Weights of a small transformer language model.
Size: width 768, vocabulary 8192.
Training: a variant of Adam for these matrices, 904M tokens, 7190 steps.
Each number is 128 + 24 x the weight over its row's rms, rounded and kept within 0 to 255. Layers, rows and columns count from 0. The size above them is the row's rms in percent of the matrix's.

# layer 5 attention value, 256x768, rms 0.0309, rows 68-69, columns 576-767
size [112 119]
[[130 115  90 157  98 129 193 123 119 110 150 144  87  91 110 121 114 123  89 149 132  93  87 172 117 149 122  94 157 146 153 104 140 117 117 104 122 165 156 120 132 127 137  97 103 138 137  94 141 165 128 140 156 100 143 100 109 133 151 166 119 177 133 103  94 135 127 158 141 164 158 132 100 135 149  99 153 156 101 127 122 112  98 107 132 120 142 100 143  89 127 121 114 131 125 104 111 132 125 136 108 139 117 158 101 122 156 120 125 133  90 100 115 161 111 110 129 117 136 126 109 129 106 162 150 113  91 105 104 127 108 124 109 126 147 116 174  98 158 150  96 151 107 111 115 131 117 120 141 110 117 155 123 150  85 144 128 167  86 106 137 110 128  87 146  98 140 130 130  97  98 136 147 110 114 148 126  99  64 134 148 157 123 138 100 143 136 125 158 134 122 119]
 [168 126 146 126 108 129 152 133 124  87  84  67 117 129 127 154 138 137 151 128 112 119 112 133 124 159 159 132 126 107 151  89 152  97 119 168 137 130  88 130 119 131 157 149  91 110 129 131 135 143 150 165 123 129  97 184 123 159 132 138 153 115 134  79 144 107 118 127 119  85 132 164 116 108 140 111 115  78 163 199 137 103 103 185 138 171 133  94 173 144 114 132  93 137 137 111 161 139 127 168 195 151 115 158  96 140 121 107 119 156 112 122 143 153 166  75 112 157 126 138 129 131  97 142 151 155 144 159 182 101 143 108 161 143 112 119 132 161  93 134 111 134  79 158 105  76 141 144 145 126 139 132 127 114 124 100 153 103 144 120 130 110 145  94 176 181 135 127 118 148 123 102 115  91 108 153 149 134 125 130 136 127 128 105 125 149  92 110  86 130  75 112]]
# layer 5 attention output (transposed), 768x768, rms 0.0295, rows 196-197,260-261,324-325, columns 576-767
size [110 110 101 104 111 122]
[[119 113 163 142 168  85 121 146 133 137  85 104  99  93 115 137 154 148 114 101 131 118 101 155 117 150 125 129 126 120 155 115 133  84 109 119  86  84 150 114  72 131 101  95 120 113 141 149 105 121 137 139 107 120 113 121 112 126  91 111 110 140 142 129 137 142 162 144 134 138 127 156 148 134 140 153 117 120 130 154 117 132 131 158 126 124 154 133 101 156 146 144 161 138 141 124 105 120 109 130 172 131 138 139 103 111 146 112 162 101 149 151 161 144  82  98 134  74 149 147 125  92 142 151  98 130 115 138 112 151 112 132 135 114 128 124 116 134  97 112 133 133 104 171 136 144  69 143 105 113 168  97 134 150 118 155 145 115 158 120  97 116 132 138 105 102 111 123 140 116 103  62 102 174 104 114 138 118  99 120 138 141 178 145 170 195 129 135 132 135 162 106]
 [164  97 160 125  93 140 103 105 150 169 119 122  98 124 106 115 129 126 100 104 138 126 118 136 118 160 140 145 105 109 141 175 123 146 117 100 140 114 124 102 135 139 182 131 130 117  94 117 132 109 111 114 114 147 113 132 140 136 131 127 154 128 108 128 141 122 122 126 149 144 116 121 146 149 145 143 194 156 122 100 114 130 133 149 157 137  83 128 128 154 120 119 131 158 118 140 115 110  77 138 101 141  94 136 104 135 150 103 127 112 120 121 150 155 130  80 127 169 187 109 166 136 141 107  96  98 154 132 110  71 146 108 126 118  98 130 105 122 120 118 131  86 158 128 110 110  99 156 151 166 118  91 150 105 150 162 128 129 157  87 138 128 105 124 149 134 116  97 125 140 145 124 142 136 173  86 124 120 176 103 127 130 159 106 145 103 170 122 152  98  99 129]
 [152 134 156 122 110 142 125 144 127  92 139 120 111 136 133 106 142  96 126  90 149 138 139 144 158 160 126 127 148  82 129 104 138 110  71 151  97 154 127 136 199 154 143 127 103 129 104 119 101 145 112 130 139 164 114 155 114 157 107 120 113 121 124 127 134 138 115  91 119 167  96  81 125 145 117 158 131 174 172 141 167 137 143 159  86  94 113 116 146 125 131 171 127 119 112 135 112 114 170 115 105 133 173 141 171  99 110 139 139 140 162  92 149 129 118  96 131  67 184 108 101 146 116 130 105 116 119 113 115 132 126 130 120 104 118 126  99 110 133 113 156 129 125 155 144 157 146 133 160 136 147 132 134 191 119 114 160 202 121 136 128 152 151 114 125  89 122 103  78  80 137 136 178 110  87 134 162 118 118 205 131 127 105 132 128 139 114 140 122 142 131 167]
 [101 127 103 100 139 118 115 177 115 140 154 158 104 123  54 152 149 160 193 118 112 126 142 130 119 105 144 149  92 101 117 130 120 158  96  87 156 151 103 171 146 105 128 123 149  94 147 122 134 121  88 109 124 154 137 125 107 157 105 101 137 108 120 121 144 105 151 100 179 180 114 113 148 122 150 113 109 107  88 132 126 148 142 147 120 123  95 144 113 109 130 115 158 155  96 134 112 108 110 135 121 154  84 138  93 109 134 136 145 128 165 150 111 111  96 121 102  96 100 109 137 106 162  93 115 167 131 160 107  99 143 166 128 104  97 140 113 121  98 145 110 133  67 113  96 122 123 118 161 132 163 155 167  78 131 122 109 136 132 140  93 126 104 173 201 143 109 157 150 180 111 118 135 129 185 136 124  60 117 141 129 123 144 103  88 137 129 148 167 105 136 122]
 [101 112 149 131 149 102 156 153 136 144 117 110  85 101 119 136 151 132 104  88 158 135 126 118 107 143 138 132 157  86 157 130 140 120 126 111  95 126 105 142 101 135 149 126 151 108 113 166 123 130 136 131  98 112 162 131 111 125 141 110 114 123 133 107 149 158 139 166 141 120 103 124 129 115 143 188 150 115 175 134 115 141 137 144  90 104 161 148 137 121 110 157 150 148 115 127  94 115 127 101 113 157 175 115 119 116 133 140 109 116 138 172 140 109  98 124 119 101 145 153 141  78 118 135 126 138 131 143 105 155  85  93 126 115 120 125 143 132 120 139 187 106  90 182 196 129  82 110 111 129 175 121 119 168 113 141 179 102 177 133  91  97 164 108 138  88 134 120 142  72 116 125 124 159 128 126 117 126 113 139 109 122 184 137 142 181 138 126 136 131 152 112]
 [115 114 176  92 113 118  57 122 128 156 161 118  87 151  97 126 114 116 121 155 138 112 115 116 109 137 160 141 126  98 119 158 121 169 113 122 115 156 118 127 138 127 168 156 116  85 129 145 156  96 139 105 126 119 109 134 142 153 131 127 133 138  95 119 150 144 113 124 110 153 122 173 103 126 128 163 168  92 114 128 121 127 125 112 153 108 107  96 112 144 115 100 114 137  99 146 121 106 119 136 110 142 100 156 104 107 172 132 137 109 123 170 165 159 146  91 100 163 187 114 160 138 179 125 125  85 135 131 100  76 129 132 126 137 116 136 129 163 147 122 152 110 160 109  92 102 111 134 132 157 138 107 122 118 193 150  80 137 152  84 129 131 138 135 152 122 154 127 100 179 138 164 123 151 177 112  96 106 147  90 105 131 141  99 144 146 136 124 188 119 105 165]]